{"num_hidden_layers": 10, "hidden_size": 128, "num_attention_heads": 2, "num_key_value_heads": 2, "head_dim": 64, "intermediate_size": 320, "vocab_size": 4096, "hidden_act": "swiglu", "norm": "layernorm", "norm_place": "pre", "norm_eps": 1e-05, "positions": "learned", "qk_norm": false, "attn_scale": 0.125, "bias": "qkv", "tie_word_embeddings": true, "parallel_block": false, "init": "normal", "init_std_qkv": 0.017, "init_std_o": 0.0038, "init_std_up": 0.017, "init_std_down": 0.0038, "optimizer": "muon", "learning_rate": 0.00635, "lr_mult_o": 0.7, "lr_mult_down": 1.5, "beta1": 0.95, "lr_head": 0.005, "warmup_steps": 200, "schedule": "wsd", "decay_fraction": 0.554, "decay_shape": "cos", "final_lr_fraction": 0.0, "batch_tokens": [8192, 16384, 24576], "max_seq_len": 768, "doc_mask": true, "train_tokens": 81450000, "max_steps": 5436, "dataset": "wikipedia_en"}
Each number is 500 + 25 x the weight over its row's rms, rounded and kept within 0 to 999. Layers, rows and columns count from 0. Numbers have three digits each. The size before them is the row's rms in percent of the matrix's.

# layer 3 MLP up, 320x128, rms 0.14, rows 153-186, columns 0-63
116:562476495509485476519488488485503515491527488515521506479484522495490497478507507527500513499437415514459514484500463480498472478510530491522499488502468525470512502497498485535498527452562510
092:530521499487508503519501504498530527506497472488508506445483508483472523493516506532510540485545486451478528486498534496527504508559512478468472475501460518519516526490566557472500503517538517
110:506505509494510517518535475483482477471482498485498483514480467544503529483475504513533478515500532498518501524467505498478533493529518492463504493481524491526518496487459515521527527489489552
086:509509496467482490493465541498484483516464456511506473523482501489486504537529518515460515495497494496529513489475523528511477481505534517511503510523518483517484502490498500509488465498434502
109:484525475527495538471487472469546528487554515522507490482512521497463502493486466515522468479507501493523472548496494508507508490489462497474521513493525480501523522504480492493490531461491505
081:542497490523502538507479482493487466475484479510461521495496491480473577510500495489510524515503487534502518531520509516478529501491537487503536531501522493485522532458445530472528467495470463
062:487491496461509509488509486451510516476500468528504482471501516477476482494549489506478484467491525474489486495535501537512514468478499457526494509486487458510463463512474511485492480494516525
098:525521466536533531506486513466500471523462511499498490439486522524537452514487493486517493560509475499506505517497516503457495506510500511507503500481487512523488507457516489513477513505476474
117:497483473472487500528487540463569496555464488477463520515525526466524477542532474484485504513488506531502491485533531473531500530502486515469505518498547489495464528506507525498466522511476472
119:514463516498506475479508506516449524507490505530510504527505494527514449458463538524499465488531476459539545504523464508458521485528484484498484471521537497496528507476504513486507476485509505
105:527542538456551524485513499524504499513509494488470497503535481483463467482479496510548480471502515479528495445526516540483531485525487487509479503460503499537479501504472491494500497483495481
120:523508464465478549467497500510514526510472480485473513508509500459482529498491524526566556486447493498533525533503467476468495443459520514449505502488537535461502512532494488477513490513489482
094:455534476478468454505514458477483512518505512533544511514530550466536487469513490527491473493465514433454490535512498499506509498518507525512501489509543516523508501467517502523511548483515494
084:489476474547537402515508516515473422475486539526506478555487472495486499503495496475424486555492517505539499508529496526511488503485479497487499499532492520507528452528528512461521508492497480
112:491436484545433469518542470557508515474488491516509521453476554461513526516497470436479484485466496490520482511476549486526487506462520509516513507533504536492502476526485487503473511495528485
107:538507487482470532546482503516466507487499493505539511533498479502483487550479515514520500499511473545525547525495492451482519487496518501530501458527541500509499457438521478509476539482524506
112:449487460516484476520481540565538480516526510486509491490515547490473514456502505475511494464529496483496553481528472473521463445522480532466492480516510458503509534531493521507497474509530499
078:469517498492491513476569474483508487509488485470524543460500488467536495488500495522547485529462523498499546508460524509512503553543519491464518503477517544490536489513489450480478520502513481
094:473496491507455486523521468497480526483485529501462531510469506480478528540536462512511490497537493508465527514515494474558476510474519511515486486485525497542451516510495504442490473524498481
101:497495507541532498530495499549505461526476495454540494508503489495442500495520512501468533521521486599501523510477465515490547487503500466466511534546514512521527521497487496448499541511487492
083:493480474544483515525493488525495485531498488504513516555474467450507551481485480491498524463559487528474492474481535536530486511513510460492487525500471483495487484494484511553515527514461467
114:491477506509529461506493507506441528461510462499521533475559507503506508514491504492470500523516456441507544511506474485518500463474536525496536501510493497539498528511510516533510537515489435
105:494510486537491533471504480517500477484510504485513474521533500482506488518489512488499487545468528520517447534562507505469554508514508475495486507494476500483479538445481476516469451495447483
112:495493448497507514479499496497530545497479474553514508509518501457479498469508475466530504479484503523520516517474494479514498489482506534467494490459512475482510511466505479505509444538527537
079:500538487529557522520483508468495517533443535480471471482518476548484501469493492464469510504498474449499514518511513516486493460545524527487534506484500485509501510499466533476521527478488522
093:489499491511503478502455482473450524476494482491502515498511480527468485479530452462467547486510518503481529497491527493513486540456494556506481506506486501550528521522495498489522464505513511
091:530473540492498456491500493506498460506524540523519553520501466538496474528517465494464475494485510523448470518539520500491482503465507516459498475533476529497496525467480495511493511511496491
100:493525498498545492512502483484501490511492509521507495474532515476485482550540503481518533469449555490527466497507487522540482502501493446501489462436502500511508482531537508528495491504475539
108:480491489479485493538520465508546458550494509487507562498479503487513495491466488475525468537505500489539493516474484529537512565480516540499476536514533538457541499525457504486456520548481477
083:513481503506516516524485487519492468492472484510491519508574530455474493541512496527517479498520515486509481528464554492490496512498504476487505494494469481534507495507529513489510481495508530
097:515486471513480476521510463491465565474496488492527536541491499483521560500485536535493511469483481514518506478506501512496502483505476492482545517470526533525491502520495472459523502507464500
128:474511452521510533487523508518535494522485444463497481486511517491541516499443512521501544487490526519508509514487496481465541475506475519478494526429444482479545523506478493493500487492485507
110:484449516483549515479507451465502465506485497507479556514438503533518467498489518518468510516490481478530493506507478527475471538486475473547515484489515506482510499535484497503451511490497474
109:493503509517511499510501501488526517493472489485509534501505462435526523508504498470532499522451466498509518487460493529478524492471495534499487474500512541472515481510500532557463512470480494
# layer 3 MLP down (transposed), 320x128, rms 0.131, rows 153-185, columns 0-63
121:461505511520528493516445508439481519498547491448476487487517543480489528476498484542514511482531546467482486503518511481489486496500500497518496492517466484482517493531470470522516487456535505
087:473510503455550499489485524485480488517501500526524498509530464501497478484532540511504501493517497503534517491502511499517497538483502486494538535479514530524453472501542523478548497465492501
108:512455495520505493499518514495507540515502498485485501508530528492487500527473499490504534488501513478561499501516450470448493487463473548513542531570504527480526489506538507519492456468501525
090:493478474512505469478483555513498484544509506488530521488477517501453459517475501505499487502495500444552494528456457546528502492459488541479499510486500463526526524486502485544464488510464487
107:456489516545523499456528541495515509502501498521530492511546492492505503490504486480516487466503519502493524451539469510544456495500523488482487503481494504495518521469476523514528543498495511
077:485486502477524542473492550526525478520486495453490531507475515473458508497459531498449515464484504491505485507516531503467466532524512477437501485481522461486555498471512524511483521514521499
060:515495494566469523479536454535519520458488519466526514494493469509497491530459477508507488509453526491513518497491465459449514523507531509469521481467519509548536509484558467525512499480513512
091:532538443507415535512479513517467526456533482534475508465513459491493490498507487500478506456494514460485521519537503507516469516545531453501488518469491488519502507491461512473517492502518495
109:463506487494476481526534498534549477507486491509482491489486479516536507527477497515499514515482470495536461458520493493503489534490493523456471523566525472477472494465529509512536515487455477
129:487460523504487520484500472504466471557499503510506497518524521497491482513513488517528533512466514485496525528484493507460533479467515514526478458448477515520493482489415523513536484483558501
103:480499548464521511608532500503486505500471502510486493508508511505508519568518496498515487492501525515504487497485492425496532501497452514480514445503526489515520494487454492511492476480480456
109:484555441491493544514489503505500525502454520518495490481506493499492490479540509521497548508470478480496539519503501492475500478530561508523483449498507493503504477477504444492459461539487471
104:501500547500495491477484530480518491491494484476511534508561510513525539482454502500529468522492488524527499501510497481522531500476514466508548493494537484482481525554470508512525546521471503
093:510523519509543488502469502562484499474490518464538495518550513494468453525501471474467491498484505524496447445496517508501511473514499488456501505504481510528503512488506559502503469528498484
103:502477490527497500529448506494449538496507531554501526513513493491556524480519529493488492525514514457484527486514528512545465486498500484513503510514466505454534455507486537496534506476505460
103:507500492518486462576531509544516493480533521503496486492523480478482475506488547510523539446492513503520488485462491476481513482476510444483462481514474468475482471488525504506517510478496487
106:478498500487498523508481528498511471458527493454490522524514478539489445463554472457478519534482501511486559484482494487535529523490525486471470487520507498477472497516470502544520473490530533
077:462453515505469488510487524464508478480480498457538486508529501508541526530509528502539511462454526476492525524529484481506527521510518480498497516471524514492444535497480461470507502508503482
087:487465477469446548504525469461445557477486499525518472497467478509537480534459497481524502490516515521470475516514517486501527495473500547543499520497546451525492507495531529469511517499526479
095:500504510476513531452498482543492487447511518500523483519519497490478496499491455549489556490477505480528468522486490523488483510506463501498490514477527476523545513476502518484506484477530494
082:474492494496497499488552539526490537515501501478545518534517498499502504514504467476536552487490471503510466527525516500510506525533510485467505482541474514464498506471504540519551555505515505
117:507480472471500534497492488496526529510528495529480525508571500463476482540538487538509515483480556501449497488506526474454505517549556488460483501540551480491467480419535534501474449490518491
109:445502498525472499478487444499502528494533520498537505481520496495456528569520502490524493502500508528491465510503516435476536476481511520477498509472514516480507533444486509520502486493477508
104:524477560521527526453488500510512510508449475497507518540497540517500459473535489528465489476530525479507476492486502495499517483470481475465483490482500520493540518485442485501495505501485529
085:523531493462519519495490515499461517479518484472460528489506491534521499511439507509496461493485494444500503459492535476487488464499543499503535495479541467501513532555461473500479470566487518
093:486503475492465496515490494533472483494515495487478469453511523506525485491515507538506500452511468454543511490491522505505514448472519465512483505519493505481488514548509513459500496513542507
103:482507448520570469514500487491510487499462519521497518478514501522533473515531513520476472486499529494473480492519505464540451502484472522497460506526487545496498501494497552521461516485443475
097:502529479519496500515486509485521467488457517506508451465475508510535519490522471530499524517489527519521503482515527497495475545491482520523455493500507483516476524527518491456503550496496552
099:489489474478501511537452510494561484515484483506507518483531509496514472508501499461532468507550487514470485484468523502490500478514496528519520508525550527491537481514492460486472509487520444
090:531518503477528528484493515522461479473536500505508514480517478523433492486487480467515484484496474495498489522475460519507484506427544443513508524493514511512496526495541509467517477492524487
116:508511479504476491506523533528507516492505540480497522529551491504441536458540465518512486507506488505533533462527529521528446463526513494445490497493496497469529517476500468497468516527513461
116:470481506486470553515500491476511487529453476522541498524469452456511527521512490499538507513471452511499487463470469480468451522478488496506491475494515515505505524468496516462515485511466491
104:513513506515496493539489462507528455470479529460522512508445516525502505526575509483518517519529470468509469487496488512483521493570492501528505468516504539510496471526501476493476510508472504
# layer 3 MLP gate, 320x128, rms 0.154, rows 154-186, columns 0-63
086:452550527515476525524470529454484513515492484452504498486483482473532511514508505484501506490483508501460533477482530469489492511515501495512498492428482525480490516514470511502501506491517484
099:464523536461522527461526530507506505497485528492463480527511471438483531502494517515484469500521535497501513556526547485509485522490449483478506504514516511486500502452480497475533528464501559
092:475495471480493510517485488485504498522473499484479471481515502505472487494468499506542487521537505541459531472503577539500518529508481518501505485515471525499527486520556480528515532477500469
108:499496522500484583493476536518526511488496464509495458523515501497456488440483471459519496492515525502501529481523502519504451498462500500450470484480521478455503466534512524512463523481517499
083:461525484471510477543517545529469495526468505507516468504513471511491479472522546502493487495509509526494540511500478416521476515510496511485508510501524478510551487527498513497502501480510486
061:492489523507504512502435499497492531514498548458476464530484510519481472502516550516501510484509486478507479527539474495484481507475490516517475539487517493464437517504454477523486492493527499
099:474470507438492532468504493501498538509515456490499504473516544492490475518516541511519515514500521456491539498471528478493496516534532484500500491494478490519500498507537535547499542504484477
116:517533464480532479500514541494534472460457474516489499498489473506419496466509527515538495509504515526495485461525502495557541534488493478459513519499504551494519497534493494488503490493492435
129:520504496526515480513495489518523490487508504513452510551473500485453474504530500526449527501471504539439492481480513496470529523505508513474452529500486520501481469481478481530486488543452508
082:474564550508521512495526501510512475470475491462478486501501543496503488511468512527513531511473520549502476469494518495514556520464450526471508492515490499513528495467532495514506504517504481
114:574553511519505526535495515480491486487565505470557511455465501504485476506536481502487490481522527513545506454515509498527457497455521451501482503521522524521527487455513480496457511513509476
105:502467511484496506528490505477511493512509503494515478511506480507467541532523462486444494539526499531495499468486521483507495542472493477519489505542456452491504453569493557494456490503473511
087:517501512464437525543479511494534523531477483489459538491499545486523537523488483536520522489513502473512498487495546477479515529506521493551499484503510480503495512508463489481494566512482545
107:488506456458488471511535522523517483504489465526525468483503514485493479509475486473538507505520473515486524509512547463504476511499489564495474497468467496482471489471479481492481437477538453
098:517521471475558478485510494512539504486539491498522477451509540473483486443528532525483496475489487459477475523486479521522499536505496498513527521518471502427521484501490499496538490517528549
106:537495489501509511516472487526544509499475498490466494509550501488499500513533440465541443508515495506526516515494504475479517449496441527458465525437493543493482545528487538488487535456476507
086:510472497503454535514498506537514513500469497479446523486519510434465545527505487517461525518480530484522493499518508538530518546490511472466483515514500500498533526488479514478514497558434471
090:523490454557475495521545493511498477517491546530471508479501518467486528511537446532511468487474490505485515521511468495543450523492472478491458489519528520547491528493494516500521535541504497
100:466497478476490499499452529488481495450476487531516487545504486454493524501489478535477498493475501511496507527495559531496442540509505554515518464488517505467520490524485545562502488506546507
093:474480548499463432544485479499499531451501507533498484487474491483510502529489454476441511505491515494479516511537478491512499455534514513530464478539464492496499503502464545480513513495523466
132:518509547537489489515504489514445541445515507497464525512488516528516512503543468502516519480486503488488564490477527453501474469479524528497499501499500481524478488553520515503493539514538467
099:555507506465484484474449484472509504495499489499538473501522465542529514534530503520497513519497537481505454500511499473486477486478516503483440522540539529478504472527502531461535486475492521
109:496487502508520515510543497547515514469516486480527513505507535486523494499536477487521550497498563500501541467501488471502507516493511477479505492524509500529485474532505516500471448510464446
082:466512523492455519544495489478498547482521477526506517491503528500507503514453523505501492511484502503490568474548489425487514461514542529497532526501481499534517487479510485485534505516529464
105:468524508551488491467507506498481482457497482508494497466539511475511481521525517469556480494479552485510479513472516487510527493502494528498482532484528463535485503516492486537514479472511478
100:461520476491505526499440470496562461477515540529542455476476503534492528527493498526524476481505460494485484495482531524568479504419518488511494514497491493504521497527499475491536486526502513
092:536502550507506513489493520530508459531469496468514521514447515496569509534484483510502499485510446536483527515483472486511486509510525471478515470467481530496518511512453511503495497466470502
110:494483483489483490502483526474510520487477461493452501507562534498509532471545494549499487514512507483513466511484509539458469503551516480510498520518460495522504522478527501514499473466528515
101:506525492510490473503543526496531507507500465482514497479484486527547491442469496542470514502462498540511517487497464509512458521487462482519492522464512494463497446513497488521517550512531495
112:495539499524511514481491503537512492500519509498490561472502509500492487475515494482488493484508537467521524488494480486485447534465470549504468487517513478530520469485486491495579485525536489
117:500493531536504520545513475490481505492491496555479504499494506566450509508537491513481527513541478455525504502502493511523502474488464500470523506500505540542486485464501514493536455467540521
107:483529518477477513536473482488488524445516480515490464520474522522517497480514480477472486475535531539490473469487543509491492518470522457504516525479436476468507525483519533522476546528555483
103:499490522472487487530506518500494488475495500479488501477496479531478473473474531547511488469535484497507500516474482499462494505492552463513525490505514510526558496512523505509515525518525477